config.yaml
head_dim: 64
norm: "layernorm"
norm_eps: 1e-05
init: "uniform"
optimizer: "muon"
beta1: 0.95
lr_head: 0.00858
max_grad_norm: 0.5
decay_shape: "linear"
final_lr_fraction: 0.0
batch_tokens: 131072
max_steps: 5788
dataset: "wikipedia_en"
Each number is 128 + 24 x the weight over its row's rms, rounded and kept within 0 to 255. Layers, rows and columns count from 0. The size above them is the row's rms in percent of the matrix's.

# layer 2 MLP up, 1280x320, rms 0.0965, rows 396-448, columns 0-63
size [ 95 100 106 111 109 106  93  94  95  95  99  91  99 106 111 107  99  97  82  97  82  93 103  98 103  99  83 116 100 108  93 104 103  79  90  95  89  75  93  96 111  95  96 101 130  99  80 138  81 125 107 128  92]
[[142  91 125 118 157 101 102 134 134  85 142 139 112 144 123 108 130 134 132 169 124 106 138 117 122 132 131 120 127 108 121 135 140  94 142 141 102 179 130 139 150 164 151 123 145 138 146 178 140  93 160 150 137  99 104 137 142  90 123 143 131 100 133 135]
 [182 104 108 125 133  98 139 150 126 109 132 110 126 115 124 112 150 134 106 188 112 159 117 114 121 105 129 158 120 134 116  82 109 122 140 133 133 130 130  96  92 143 134 177 114 112 125 135 157 138 147  91 127 136 114 173 120 131 105 151 127 126 114 100]
 [113 157 133 159 103 141 143 138 150 129 134 108 113 131 103  79  92 109 137 149 151 160 143 150 123 100 131 107  99 141 100 140 154 143 165 121  86 130 106  92 123 110 142 188  56 116 128 133 117 185  82 105 123 119 130 118 130 171 120 119 156 102 151  87]
 [119 127 153 151 130 130 142 132 144  98 111 165 101 114 131 165 123 149 119 128 102 118 119  82 126 115 168 121 103 118 156 114 123 126 134 126 120 141 168 134 149  75 107 136 163 133 102 170 119 114 121 107 137 104 148 146  94  85 121 114 137 110 121 118]
 [140 167 134 142 114 160  93  97  74 101 161 126 106 127 130 102  95 184 194 118 109 133 121 142 127 147  98 149 156  90 134 112 118 122 115  80 145  85 138 193 140 101 172 106 138 143 142 143 132 134  71 152 147  92 110 152 144 164 102  91 155  97 128  72]
 [112 133 145 112 111 123 100 136  81 125 146 149 137 166 101 111 109 136 132 117 163 155 160 128 136  92 135 135 106 137 112 122  88  95 129 104 111 116 140  95 105 159 104 131 114 139 134 117 133 152 127  94 162 122 153 152 111 119 152 125 116 107 139 115]
 [ 93 160 124 106 117 150 157 118  99  79 153 117 126 142 139 149 102 149 126 150 141 144 159 102  95 124 101 129 150 161 122 138  88  78 130 151 114 110 118 134 150 118 129 129 116 137 134 119 150 110 105 120 116 115 125 130 186 130 145 121 135 107 107 142]
 [152 100 165 104 118 127 117 143 125 166  80 137 127 128 170 114  90 146 147  98 161 136  95 127 167 106  57 128 113 129 122 135 113 100 163 135 122 124  91 130 144 149 143 152 111 122 151  84 149 116  96 117 122  87 143 130 139 147 108  98 135 128 157 183]
 [136 134 108 124 106 106 121 134  70 109 185 120 155 104 112  94 137 130 111 162 127 121 162 103 114 110 152 169  94 126 121 132 153  83 128 133 153 127 188 121 117 154  84 145 112 157 124 144 144 126  86 135 136 124 164 117 130 133 166 125 125 121 117 126]
 [148 107 170 173 119 133 129 154 174 107 131 147  90 127 118 144 115 156 125 136 127  79 143 148 146 159 139 132 132 132 139 117  76 158 135 129 110 100 164 111 167 120 117 130 128 113 134 132 127 116 118 121 130 112 115 109 119 158 135 123 162 110  82 144]
 [127 127 139 139 133 131 119  86  67 120 163 163  96  89  89 109  94 110 135 148 106 114 101 123 117 160 120 109 143  90 153  89 144 124 147 136 139 148 143 113 111 117 125 126 114 132 111 149 111 119 119 149 104 148 109 140 140  98 162 109 144 151  79 126]
 [ 80 163  96 175 144 106 159 143 189 137 153 139 140 108 114 111  78 142 162 150 135 132 131  94 133 116 131  91 124 114 176  99 150 127 156 127 132 130 141  91 112 103 135  99 127 124 131 108  94 107 110  99 143 134 147 132 157 142 115  90  87  96 148 122]
 [119 137 150 168 126 144 131 145 142 115 136 116 161 131 142 142 102  73 149 158 124 163  96 114 121 121  97 110 105 108 102 164 142 126 155 133 164 140 165 135 177 112 140 154 141  85  80  64 138 141 127 119  85  88 122 101 118 126 106 132 123 129 123 124]
 [119 137 151  69 167 116 122 125 155 148 168 145 136 138 134 123 124  91 125 111  93 108 109 136 138 116 127 102 135 149 107  81 148 132 140  87 137 135  95 104 177 103 162 175 136 100 139 123 133  80 138  94 102 144 132 106 152 136 104  99 107 113 154 117]
 [133 155 126 110 130 154 172 120 118 112 158 144  98 119 144 158 108 107 117 115 137 102 127 130 116 130 121 121 128  87 142 114 116 144 147 117 127 132 161 121  99  88 133 172 127 108 120 150 121 173 174 150 128 139 119 114 138 123 128 144 150 115 112 121]
 [126 124  83 142 135 105 157 161 121 154 151 180 101 173 123 166 140 125  89  97 124 126 113 155 138 192 204 127 123 131  92  72 121 119 160 115 139 127 106 103  98 126 137 162 108 157 161 128 154 114 112 202  75 141 128 116 160 148  93 157 114 144 141 125]
 [149 125  57 138 164 146 122 128 114 143 109 105 143 136  83  96  85 130 146 101 114 143 124 119  81 138 173 144 113 116 141 120 152 130 121 114  97 128 115 116 109  98 117 134 114 125 125 141 133 124 116 132  73 100 121 144 111 153 129 133 143 118 130 100]
 [125 170  86 131 128 107  96 122 182 127 118  83 120 155 124 122 103 113 165 110 116 125 118 144 146  95 143  71 102 151 161  97  95 160 112 100 143 119  87 153 122  99 146 120 130  87 156 100 121 100 109 134  90 127  58 156 136 134 119 159 117 145 111 138]
 [148  98 106 118 108 152 142 110 125 122 154 169 122  96 129 170  63 125  89 106  82 131 128 107 121 136 145 158 103 125 124 191 186 131 141 154 133 111 128 147 118  67 127 161 122 163  72 113 140 153  99 146 126 134 136 116 121 119 123 104 135 108 177 129]
 [133 111 144 132 108 103 126 136 102 140 136 140 119 153  84 112 156 147 126 126 137 111 156 147 116 108 136 135 138  95 131  64 146 159 103 143 141  84 122 165  93 172 136 153 128 134 167 152 152 105 150  92 127 111 146 101 107 137  95 138  81 127  99 147]
 [147 145  98 177 150 145 174 100 167 127 117 127 120 132  86 111 137  95  97 135 166 113 130 104 111 122  82 141 173 130 147 109 160 126 148 148 146 132 122 157 116 149 155  95 153 149 181 109 187 163 152  81 137 148 151 158 180 112 122 110 108 123 117 102]
 [139 165 151  96 128 125 116 107 188 153 144 138 152 132 113  96  67 122 163 121  97  91 141 144 110 162  93  93 107  89 128 174 163  82 143 133 115 134 144 137 165 106 172 148  97 145  94 108 156 130 128  94 143 134 123  91 110 102  72 143 146 151 155 132]
 [ 93 121 116 108 100 164 131 168 146  92 128 147 111 128 103 156 128 131 108 121 164 163 110 152 153 169 135 101 141 105 154 160 133 109 101 124  73 104 144 123 133 111 122 125 133 122 135 146  98 130 141 104 125 135  86  89 143  75 129 118 119 163  64 126]
 [170 103 185 156 120 121 125 148  96 119 156 124 145 117 143 155 121 127 135 104 159 121 106 105 169 127 158 141 125 113 107 113 142  94 123 122 128  99 116  90 140 148 152 116 138 119 184 115 161 128 103 164 126 139 131 162 157 172 130 157 136 148 192 104]
 [143  92 119 134 125  87 152 144 143 126 123 112 135 132 139 142  96 128 122 150 104  87  77 176 142 106 103 141 188 146 102 144 102 162 127 102 118  68 165 134 143  96 163 101 144 154 147 128 155 102 148 121 130  83 139 107 127 158 186 147 129 126 110 115]
 [121 164 129 139 149 118 121 111 153 164 146 153 121 179 142 103 124 118 154 146  39 161 124 117 142 127 122 139 138 112 141 155 146  91 126 120 123 179 144 164  95 131 135 153  97  91  96 121  80 112 148 135 107 153 133 125 142 151 154 114  79 122 147 157]
 [107 138 133 139 158 127 104 101 135 124 130 116 100 160  94 145 133 111 103 142 158 103 115 143 125 186  95 204 156 162 127 138 135 146  86 107 116 133 107 132 130 128 128  85 142 122  91 109 159 107 159  83 101 125 153 132 130  96 108 115 137 136 126 131]
 [108 138 108 122  87 114 110 132 129 124 111 144 109 141 138 117 142 129  71 175 119 117 138 154 138 136 157 127 148 136 150 121 165 137 103 125 116 105 124 121 123 103 151 117 117 128 160 133 202  75 125  97  97 110 121 163 128 143 130 108 164  89 113 140]
 [138 100  64 125 117 121 140 107 111 160 137 126 115 157 160 153 154 107 160 120  98 104 132 168 150 140 120 166 101 138 160  94 128 157 153 200 116 125 113 125 117 112 133 147 154 177 165 105 143 153 110 118  95 131 128  91 166 177 119 164 107 124 100 129]
 [ 95 167 117 113 103 142 139 139 113 155 160 143 108 139 108 139 115 150 104 129 159  99 101 100 147 121 179 160 168 146 162 130  97 129 144 140 174 159 133 123 118 109 123  84 140 178 143  94  95 146 138 145 145 129  96 154 142 137  90 135 126 107  87 138]
 [125 152 149 141 123 128  86 108  96 119 137 124 144 143 140 153 130 136 142 116  89 106 110 101 126 160  93 132 108 133 111  94 177 144 113 149 171 136 130 128  95 100 124 140 117 128 100  94 145 109 136 136 108 142 173 114 104 127 162  95 136 137 119 121]
 [126 161 113 165 129 126 111  96 166 166 145 170 128 171 117 102 116 172 108  82 141  98  89 156 134 144 112 130 124 134  97 131 122  98 162 144 121 160 155 143 143 165 107  85 151 113 115 101 162  98 131 155 103 139 137 125 106 108 101 123 149 145 112 171]
 [160 150 146 133 114 120 114 149 130 155 123 138 142 108 110 191 111 119 156 128 132 108 156 169  90 169 129 157 101 143 131 110 154 113 129  98 132 126 131 122 109 155 103 118 132 136 155 134 128 140 164 170 146 127 128 102 123 115 157 192 135 160 130 176]
 [ 55 129 115 130 154 145 159 110 109 115 131 117 159 141 123 179 112 120  95 126 146 110 136 119 142 127  89 139 141 118 152 114 134 132 124 114 110  83 117 108  91  92 164  85 145 130 119  46  73 119  66 168 148 101 154 113 139 121 118 110 139  96 119 143]
 [106 137 138 123 133 164 134  77 135 136 174 137 106 161 160 125 132 142 123 159 136 136 109 108 159 129  82 122 133 121 107 130 127 129 111  91 112 143 131 136 109  99 150 150 100 160 166  87 115 126 140 196 123 106 166 111 122  85  84 133 101 109 119 117]
 [134 157 148 146 160 150 112 124 151 175  99 120 110 119 127 144 144 146 138 101  75 126 136 151 146 136 114 161 166 143 132 154 151 113 144  99 163 116 106 160 114  88 123 106 119  92 150 151 154 160  91 154  96 142  93 128 121  62 150 143 149 131 178 112]
 [123 138 131  66 170 145 104 159  74 126  98 121  85 106 138 124 148 129 131 125 132  78 141 116 147 159 127 111 162 129 123 132  98 128  88 104 137 144  90 147 102 156 152 158 150 132 104 116 143 113 144 117 136 146  90 148  90 150 154 117 109  99 124 123]
 [118 147 126 111 107 156 162  98 149 156 112 127 163 154 153 133 119 155 102 106 102 101 142 135 132 158 132 116  99 139 110 128 124 125 132 114 134 192 137 126 124 152 133 131 148 135 126 150 142 122  90 170 146 166 125 104  82 110 114 189 117 104 112 120]
 [119 148 108 117 138 117  96 139 132 141 190 129 104 111 106 184  54 114 122 108 115 147 136 158 120  83  99 134 148  83 144 127  95 170 115 121 109 107 132 121 131 130 136 148 129  87 142 177 151 152 130 126  83 121 127 137 114 119 154 128 108 132  91 129]
 [101 173 128 116 133 109 146 101 126 166 166  88 136 127 144  77 132 158 185 139 140 132 159 106 187  90 127  84 149 152 155 160  71 148 101 142 121 138 149 136 119  84 120 110 185  85 128 122  95 114 126 142  99 150 106 129 151 151  80 117 139 148 132 121]
 [179 140 106 134 135 128 158 100 135 124 151 136 128 148 164 122 106 155 128 179 133  95 136 111 110 109 138 115 156 170 101 159 130  87 123 118  75 149 137  95 118  83 123 117 108 146 103 134 105 124 125  97  91 129 144 121 148 160  89 190 108 124 110 170]
 [127 104 128 144 134  87  96 141 154  85 145 111 139 136 101  87 101 119 142  89 134 112 141 121 143 126 117 126 109 198 156 139 110 133 161 158 115 148 119 128 148 166 166 142 166 108 100 107 124 150  92 113 152 150 125 119 139 104 104 168 145 157 127 148]
 [120 166 102 145 137 140 121 108 162  88 167 102 169 128  38  73 110 133 148 163 176 133 179 140  75 119 121 154 114 104 143  92 166 154 156 123 105 107 113 118 123 128 136 131 108 103 133 132 130 142 152 162 126 113 141 146 114 145 115 100 146  76 128 116]
 [138 151 135 110  94 116 119 127  82 114 105 143 134 126 172 145 154  64 169 119 103 151 161 136 131 115 191 124 125  87 125 149 138 125 169 141 143  91 126 146 130 152 122 122 108 111 145 156 121 138 178 147  86 135  93 144 124 130 155 136 112 149 131 175]
 [125 128 107 111 121 127 118 130  85 182 117  77 154 186  99 103 111  93 159 111  93 115 131 108 132 107  97  81 152 153 113 133 129 118 140  94 130 144 115 148 106  81 107 126 143 125 137 119 127 155 114 151 116  95 157  99 106 132 128 124 154 122 174 173]
 [135 115 136 146 100 132 151 132 118 110 160 138 117 169 154 114 137 114 146 153 113 146 156  68  97 103 115 147 118 111 120 141 133 108  95 112 122  95 140  87 130 122 137 139 137 137 137 130  82  93 126  85 110 126  80  87 140 177 138 123 107 133 127 152]
 [117 125 148 123 156  75 131 154 125 113 142 113 125 155 125 136 124 116 127 125 150  84 161 136 120 114 153 108 105 142  97 115 103 125 166 136 134 168 120 105 147  97  99 156 136 140 170 142 147 154 113 146 130 153 153 103 135 163 121 111 139 107 146 132]
 [132 149 127 132 134 146 134 104 114 144 130 136 117 139 127 129  98 131 108 173  88 118 155 146 112  99 142 108 138 148 100 111 153 106 108 125 111 139 170 166 131  80 113 171 132 113 151 134 149 109 187 143 118 109 114 128 104 118 107 153 157 139 140 121]
 [151  97 147 138 152 130 106 145 158 149 117 141 146  84 147 132  99 115  91  97 148 133 159 104 113 122 153 131 109 144 162 139 134 110 130 138 107 140 142 114 152 124 160 160 116 115 157 123 170 126 145  94 155  82 151 124 127 155 133 139  89 107 105 148]
 [184 129 161 117 100 132  76 147 131 110 138 157 129 202  98  94 140 119 123 169 121 168 143 181  93 125 107 127 104 135 161 139 127 111 136  99 138 147 157 110 129 129 131 135 138 127 123 127  90 111  94 156 134 151 134 150 140 101  91 117 115 151 128  87]
 [111 148 139 145 110 102 131 143 112  84 121 165  98 127 120 137 147 134 146 153  76 114 129  77 131 123 108 100 147 108 167 122 101  84 132 103 138 177 154 113 129 140 148 102 160 134 114 116 144 148 107 137 108  96 122 111 124  97 111 137 100 121 108 101]
 [ 88 123 115 121 117 166  94 136 132 117 132 131 109 102 138 157 125 136 147 110 135 144 103 104 130 142 137 118 157 140 172 136 128 195 128 183  99 132 134 147 107  83 135  42 126 156 149 102 101 119 111 135 138  82 130 113 167 147 103 148 143  97 116 149]
 [127 130 133  92 126 117 108  82 117 143 151 104 108 110 160 140 119 126 116 176 149 143 151  97 109 144 139 124 134 128 113 146 158 132 169 140 166  83 148 140 115 159 138  90 150 200 139 129 156  75 143 140 102 140 144 135 157 120 139 171 192 153 138 137]]
# layer 2 MLP down (transposed), 1280x320, rms 0.171, rows 396-447, columns 0-63
size [ 98  98 113 100 114 110  84  96  97  94  97  80  99 116 109 111  98 101  78  95  75  88 100  97  97 104  76 106 108 103  95 117 110  69  89  98  90  68  95  93 109  95  98  91 124 100  80 147  80 140 112 132]
[[113  69 168 121  83 125 130 114 136 130 137 100 135 122 144 188 103 106 124 131 145 158 131 102 151 136 152 135 175 127 152 101 141 114 114 142 141 134 123 162  89 136 111 122 166 130 119 126  63 124 138 132 141 148 122 112 154 118 130 131 139 119 109 190]
 [ 89  72 173  98 148 160 107 128 139  86  74 130 132 135 124 103 104 116 162 133 139 145 113 126 118 112 186  88 139 108 133 102 139 171 122 129 108 153 138 108 156 134 118 149 118 122 116 142 106  94 141 139 115 118 123  98 149  75 181 151 154 145 154 162]
 [131 124 174 143 122 103 110 162 127 133 149 157 145  89 118 175 129 103 111 103  94 137 139 126  92 148 138 132 168 146 141 122 146  74 146 148 124 165  97 166 122 136 106 144 117 135 140 141 132  83 162 109 156 168 139 167 123 165 145 137 114 158 128 119]
 [115 122  97 134 133 145 174  93 146 121 104 119  86 117 120 115 107 130 121 150 159 148 133 115 141 139  97 131 117 123 163  74  75 112 121 139 124 141 145 162 137 101 115 134 138 161 138  78 154 133 139 141 163  88 103 151 145 108  80 165 132 114 109 127]
 [141 150 121  95 112 141 165 147 156 137 155 132  85  66 174 122 151 109 102 121  89 123 144 129 160 115  89 139 116 120 179 108 145 123 130 127 107 115 117 155 211 130 123 139 119 100 136 125 126 170 133 117 138 142 128 191 115 137 137  83 141 166 153  95]
 [ 90  86 100 131 100 133 162 132 177 123 133 135 148 110 132 155 126  98 146 131 144 129 113 119 126 159 144 110 169 146 117 122 141 130 134  87 117 122 141  95 111 108 134 112 102 127 117  93 136 101 150 110 150 154 162 111 110 166 157 181 104 125 118 155]
 [106 125 114 130 133 133  95 112 107 125 127 129 140 116 103 132 112 129  94  92 138 110 101 139 102  91 179 153 120  76 158 146 119 157 121  97 178 128 133 148 117 101  99 151 116 100 125 160 148 121 136 132 140 142 112 119 135 185 134 104 147 149 151 142]
 [117  94 168 131 133 124 139 151 123 125 132 131 125 117 117 128 110 113 172 123 114 117 123 108 142 140  91 144 136 132 135 152 136 144 113 160 134 108 141 107 151 143  97 146 100 175 132 151 143 154 125 129  94  95 147 152 166 155 125 108 191 132 188 165]
 [128  78 142 119 145 132 133 155 107  73 123 168 102 155 151 138 116 144 124 141 124 151  66 146  86  82 163 101 107 166 135  89 164 121 138 146 116 117 136 118 145 110 102  96 113 109 126 166 131 142 136 139 134 136  80 124 144 102 145 110 123  90 158 130]
 [132  89 144 186 130 129 142 128 132 136 126 189 110 147 112 121 175 145 119 139 129 143 180 131 154 109 124 129 107 113 149 187 112 111 141 107 127 114 111 157 136 122 142 129 153 160  79 100 109 100 128  99 146 112 135 140 159 109 131  83 115 122 140 101]
 [191 114 146  78 114 129 158 144 130 171 135 116  85 103 122 156 169 101 114  83 119 106 118 114 141 126 128 182 155 162 157 111 114  96 164 122 140 113 108 109 150 119 124 127 118 151 186  74 104 127  92 144 127  77 131 145 141 111 119 132 118 150  97 116]
 [165 144 147 128 105 147  91 119 116 159 146 137 125 140 117 128 140 135 128  75 135 100 123 162 134 108 138 135 135 126 134 135 115 105 128 135 128 154 129 146 115 132 179 158 124 126 138 158 126 138 129 140 116  90  91 102  86 142 141 151 157 135 123 117]
 [115 110 127 133 103 173 116 134 107 119 168 142 141 108 159 163 114 140 142 131 129 124 135 110 147 135 104 151 125  93 125 155 152 143 169 101 150 117 143 139 171 135 114 138 138 132 115 110 113 119 114 107 128 105 115 120 104 140 132 139 114 143 140  61]
 [175  94 140  90 134 164 149 106 144 117 133 118  92 109  93 122 184 137  65  94 124 201 108 143 121 154 120 159 140 128 158 139 143 111 149 118  96 148 163 123 161 120 173 179 135  97 140 127  93  89 105 125 161 124 124 112 143 141 123  95 121 116 122 116]
 [ 97 194 103 150 144 106 136 155 157  93 104 184 145 138 129 141 134 120 130 128 121 119 142 166 128 114 143 150 135 107 132  66 113 152  97 126 146 127  93  96 137 133 110 152 137 117  75 120  97 116 106 132 136 142 101 158 115 181 129 107 134 160 130 126]
 [137 122 131 125 126 101 102 132 155 161 104 147 137 116 129 132 127 135 132 130 145  93 125 145 107 131 151 164 199 127 154 125 134 142 106 127  83 132 128 138 160 126 142 132 136 128 100 128 108 149 154  99 137 154 116 115 157 133 159 112 126 127 124 115]
 [129 112 136 110 141 120 164 133  99 117 112 152 117 144 120 140  87 147 130  95 151  90 137 167 126 127 122 144 123 126 133  99 120 135 135 109 142 176 117 123 108 137 123 120  72 143 142 138 142 123 114 179  83 118 128 136 148 142 150 139 151 134  72  88]
 [152 168 153 138 123 165 175 148 134 143 121 152 141 105 149 146  62 133 113 168 134 116 124 103 137 125 171 133 136 147 143 101 112 123 142 147  91 123  95 122 121 109 124 148 134 131 130 134 125 180 172 147 140 161 143 115 119 137 163 139 129 135 122 119]
 [150 141 145 103 132 133 104 151 115 167 121  96 111  81 161 130 196 124 160 101 154 149 120 159 104 130 102  86 161  96 147 153 141  85 116 151 138  95 113  98 119 121 111 126 133 129  93 115 101  84 147 155 129 109 112 145 134 112 137 106  67 131 114 162]
 [123 166  96 112 113 123 124 123 127  89 108  87 132 125 143 108 131 135 127 134 116 157 143 144 149 127 128 113 154 184 121 112 122 118  80 130 123 113 132 137 122 104 112 113 161 120 163 124 152 138  98 149 118  92 139 109 133  97 102 143  96 133 145 101]
 [110  82 146 138 107 129 145 126 121  89 122  86 142 119 145 143 122 163 116  77 112 155 149 162 128 134 123 137 116 144 124 132 149 119 124 103 159 137  69 138 152 107 167 142  96 119 103 172 131 148 128 138  82  86 103 180 137 121 114 125  86 147 105 109]
 [118 155 113 120 161 115 120 125 113 126 116 124 109 159 101 131 104  92 127 129 130 113 133 114  79 121 119 146 122 145 120 111  68 154 123 132 135 141 141 142 175  80 129 119 126 150 145 162 126 117 104 146 130 131 148 127  94 135 115  89 162 137 111 116]
 [ 89 153  96  80 159 148 110 103 132  94 117 127 113 172 164 118 139 117 123 142 134 121 141 128 119 163 106 133 119 172  97 123 130 150 100 104 145 114 169 130  92 138 135 130 112 139 119 149 189 104 118  97 137 117 157 141 100 127 119 113 160 115 127  87]
 [148  87 141 144 122 115  99 118  82 148 134 151 131 152 124 121 117 121 118 139 100 153 101 124 155 169 119 153 108 116 120 114 117 132 110  99 147 139 111 119 130 109 128 119  76 137 129 128 141 119 167 166 154 126 135 120 124 100 103 110 143 133  94 117]
 [105 143 121 100 137 120 132 150 124 102 137 137 111 100  93 130 121 103 117 156  96 132 121 141 159 131 179 107 163 138 120  98 120 124 126 127 151 143 128  87  97 120  79 125  86  84 124 147 110 129 134 122  71 116 162 113 145 130 123 113 167 130 137 120]
 [146 145 158 148  75 146 112 156  98 155 126 112 159 107 147 132 156 176 138 151 123 143 130 134 135 105 113  78 153  99 132 150 156 100 132 139 157 128  98 107 117  69 132 143 104 162 138 132 132  63 128 115 138 130  78 154 120 100 105 104 139  86 154 152]
 [144 173 151 125 134  95  86 130 122  86 140 138 152 140 115 149 110 156 118 140 128 112  98 136 130 138 151  79 107 117 185 132 100 133 169 147 143 105 158 111 153 107 153 128 160 103 170 141  69 114 168 105 110 159 144 159 111 153 149 104 162 116 103 178]
 [137 116  81 153 114 129 107 169 117 119  61 130 143 153 123 135 105 102 148 173 101 148 107 163 140 130 109 148 127 136 104  93 141 146 113 152 129 134 110 152 126 104 125 155 128 108 127 131 191 148 170 123 133  76 109 165 121 161 136 122 119 136 146 105]
 [125 113 118 127 103 100  99 143 167 128 146 157  97 114 158 142 186 125 137 116 107 156 106 131 163 162 145 155 129 116 102 129 113  96 114 134 157 130 128  75 167 167 124 120 140  99 144 113  99 111 124 148  94 163 154  86 144 108 114 122 118 145 132 118]
 [132 167 120 111 132 142  84 132 110 143 133 170 128 129 152  68 141 145 192 108 101 132 142 115 125 123 103 120 126 145 120 130 138 178 102 139 131 184 151 158 155  85  84 107 160 133 100 156 166 183 127 121 148 117 163 141 106 129 143 142 119 154 141 114]
 [128 136 129 126 161 118 139 130  95 110 167 103 154 145 165 116 115 129 138  65 111 133 105 106 153 140 160 123 127 128 101 107  98 115  95 164 136 138 150 152 107 167 101 121  98 127 152 135 147 158 123 146 180 110 120  88 145 125  99 166  94 132 140 151]
 [144 160 115 130  99 133 103 126 140 150 110 147 124 128 151 125 123 118  97 124 166  83 107 135 128 132  99 131 125  86 111 142 113 157 100 179 103 142 191 122 142 103 153  75 101 151 118 139 148 158 103 112 117 116 110 141 155 123 131 162 169 142 168 117]
 [161 162 157 118 100  97 148 111 123 166  99 123  95 121 117 134 143 125 129  99 114 121 136 146 128 144 135 162  80 146 100 156 120  80 171 152 129 156 158  68 137 112 137 146 107 143 134 141 103 133  89 160 111 170  99 137 117 119 138 139 139 149 122 164]
 [181 119 137 114 130 109 100 143 124 137 103 122 103 122 111  85 137 127 130 131 137 143 123 129 131 143 170 134 109  80 108 106 159 142 177 105 177 132 111 121 124 148 137 172 110 140 154 133 159 134 167  83  56 129 104  75 148 137 116 127 154 130 105 127]
 [109  84 147 125 137 141 135  89  94 109 129 119 148 132  92 133 159 148 121 107 108 173 115 106 167  95 122 120 123 138  72 129 114 115 122  92 120 147 139 132 143 132 147 131 132 119 148 144 151 146 131 157 133 118 145 158 104 139 125  97 127 141  92  82]
 [167 172 100 148 133  94  96 129 128 159 126 116 105  94 135 128 104 140 135 118 129 104 135 138 150 132 104 134 170  79 180 130 144 155 144  84 136 115 118 123  97 115 136 110 177 143 132 142 108 136 120 106 136 122 125 156 120  96 134 146 148 123 128 140]
 [141 129 131 126 145 109 146 157 101 130 114  82 130 188 149 116  93 123  55 136 124 142 131 104  86 107 116 169 124  91 150 164 145 189 142  91 170 135 113  69 111 156 147 135 119 150 113  98 175 128 151 121 147  93 129 149 118 108 126 157 147 141 118 112]
 [140 131 146 146 101 154 182 133 120 150 137 133  85  96 132 145 128  79 163 125 158 145  92 146 164 124  75 134 157 124 117 132 144 121 164 122 103  97 162 135 145 124 119  68 123 115 115 151  80 116 176  86 124 113 112 168 120 134 142 125 110 140 181  82]
 [129 132 111 136 137 157 126 150  80 145 118 107 155  90 132 109 116  85 116 105 149 175 113 103 117 178 136 110  90 133 147 124 120 127 105  62 165 152 135 142 110 140 150 160 144 113 106 120 108 127  74 137 115 151 115 154 110 134 103 112  99 131 114  98]
 [122 119 137 137 102 146 183 148 132 145 130  95 147 108 113 143  89 153 117 131 126 142 126 172 142 162 149 143 112 113 117 148 108 145 136 103 193 102 104 152 140 140 136 170 117 109 105 134 162 143 144 119  83 175 147 139 126 138  86 151 144 113 104 111]
 [105 138 126 150 167 118 139 144 143 173 122 149 146 122 139  97 134  94 140  99 123 175 111 150 137 125 116 131 115 165 146 134 120  89  71 137 129 117 169 144 117 170 146 123 120 133 119 134 112 160 114 131 104 127 138 152 135 118 150 204  72 133 155 124]
 [131 156 141 120 140  86 133  99 132 112 142 136 147 116 154 125 132 108 115 144  78 110 125 142 102 147 115 106 129 138 134 113 115 129 132 117 126 124 139 141 145 138  75 159  83 190 144  92 150 138  96 115 135 121  85 115 136 131 116 131 143 151 154 115]
 [125 134 138 122 129 118 106 130 144  81 133 107 111  99 142 146 133 152 152 134  84 127 123 120 104 144 126 146 139 138 106 136 158 128 132 132 149 133 117 154 158 126  89 106 159 144  94 167 119  88 161 152 107 110 122 139 113 100 125 121 132  84  95 106]
 [124 122 131 130 136 121  89 105  89  84 160 113 171 102  93 100 123 169 100 144 133 136 109 138 113 119 120  86 132  77  92 158  74 128 149 104 119 129 134 129 160 111 119 138 155 163 111 130 108 129 122 139 114 145 114 150 112 101 127 122 147 141 129 145]
 [151 115 114 133 149 133  89 127 116 124 104 113 163 151 164 141 150 104 173 119 134  95 149 102 132 143 162 102 169 107 106 155 142 134 101  93 104  88 141 146 125 111 150  74 118 135 107 118 139 142 135 138 168 120 144 114 141 161 152 120 105 142 156 124]
 [ 88 111 147 144 109 158 134 145 155 152 149 145 139  92 144 170 141 131  98 151 111  88 100 147 117 116 108 143  90 131 162 148 155 149 124 110  95 158 101 113 133 107 138 128 161 130 152 200 133 205 144 174 137 121 150 141 136 146 146 150 140 128 108  99]
 [118 108 117 128  74  97 160 143 137 152 105 143 123  83 121 152 137 145 163 190 132 132 101 130 137  85 100 128 109 135 139 146 148 157 177  73 137 120  99 212 140 143 118  94 127 148  78 133 147 119 132 141 101 125 139 151 126 134 158 138 130 124 120 120]
 [111 136 126 134 140 120 104 137 138 129 113  84 112 145 150 110 126 118 161 136 119 123 132 147 153  98 130 140 114 122 120 135 109 171  47 126 110  90 143 156 149 115 197 148 102 148 116 116 110 142 166 140 130 115 133  98 106 140  90 152 178 136 127 114]
 [100 182 110  99 160 135  95 138 105 138 112 145 119  99 148 122 160 163 112 152  96 116 113 162 149 128 118 141  98 135 130 155 130 157 139 109 182 118  93 119 112 113 130 156 135 131 129 122 152 134 145 118 155 147 157 124 133 138 145 140 130 140 149 130]
 [121 158 102  86 109 134 124 147 102 138 113 152  95 149 107 118 148 129 110 146 120 155 163 139 151 150 134 135 109  78 189 121 147 141 169 108 148 142 145 107 180 142 134 154 140 145 107 141 168 112 202 143  97 187 139 149 163 150 144 115 112  88 129 113]
 [113 142 128 136 103 154 109 140 129  90 145  85 133 124 126 127 115 107 119 121 143 122 114 136 135 148 147 104 102 138 145  94 136 114 166  99  95 127 103 178 116 114 155 107  65  93 154 117  76 145 139 146 110 148 110 112 125 123  90 132 116  70 147 134]
 [156 164 144  89 147 119 164 120  94 112 149 142 150  64 151 113 147 111  81 119 104 152 108 150 123 103 115 126 117 148 101 119 133 109 127 144  94  94 107  94 145 148 135 105 173 101 124 112 124 151 151 146 131  96  93 144 129 141 123 125 139 103 173 143]]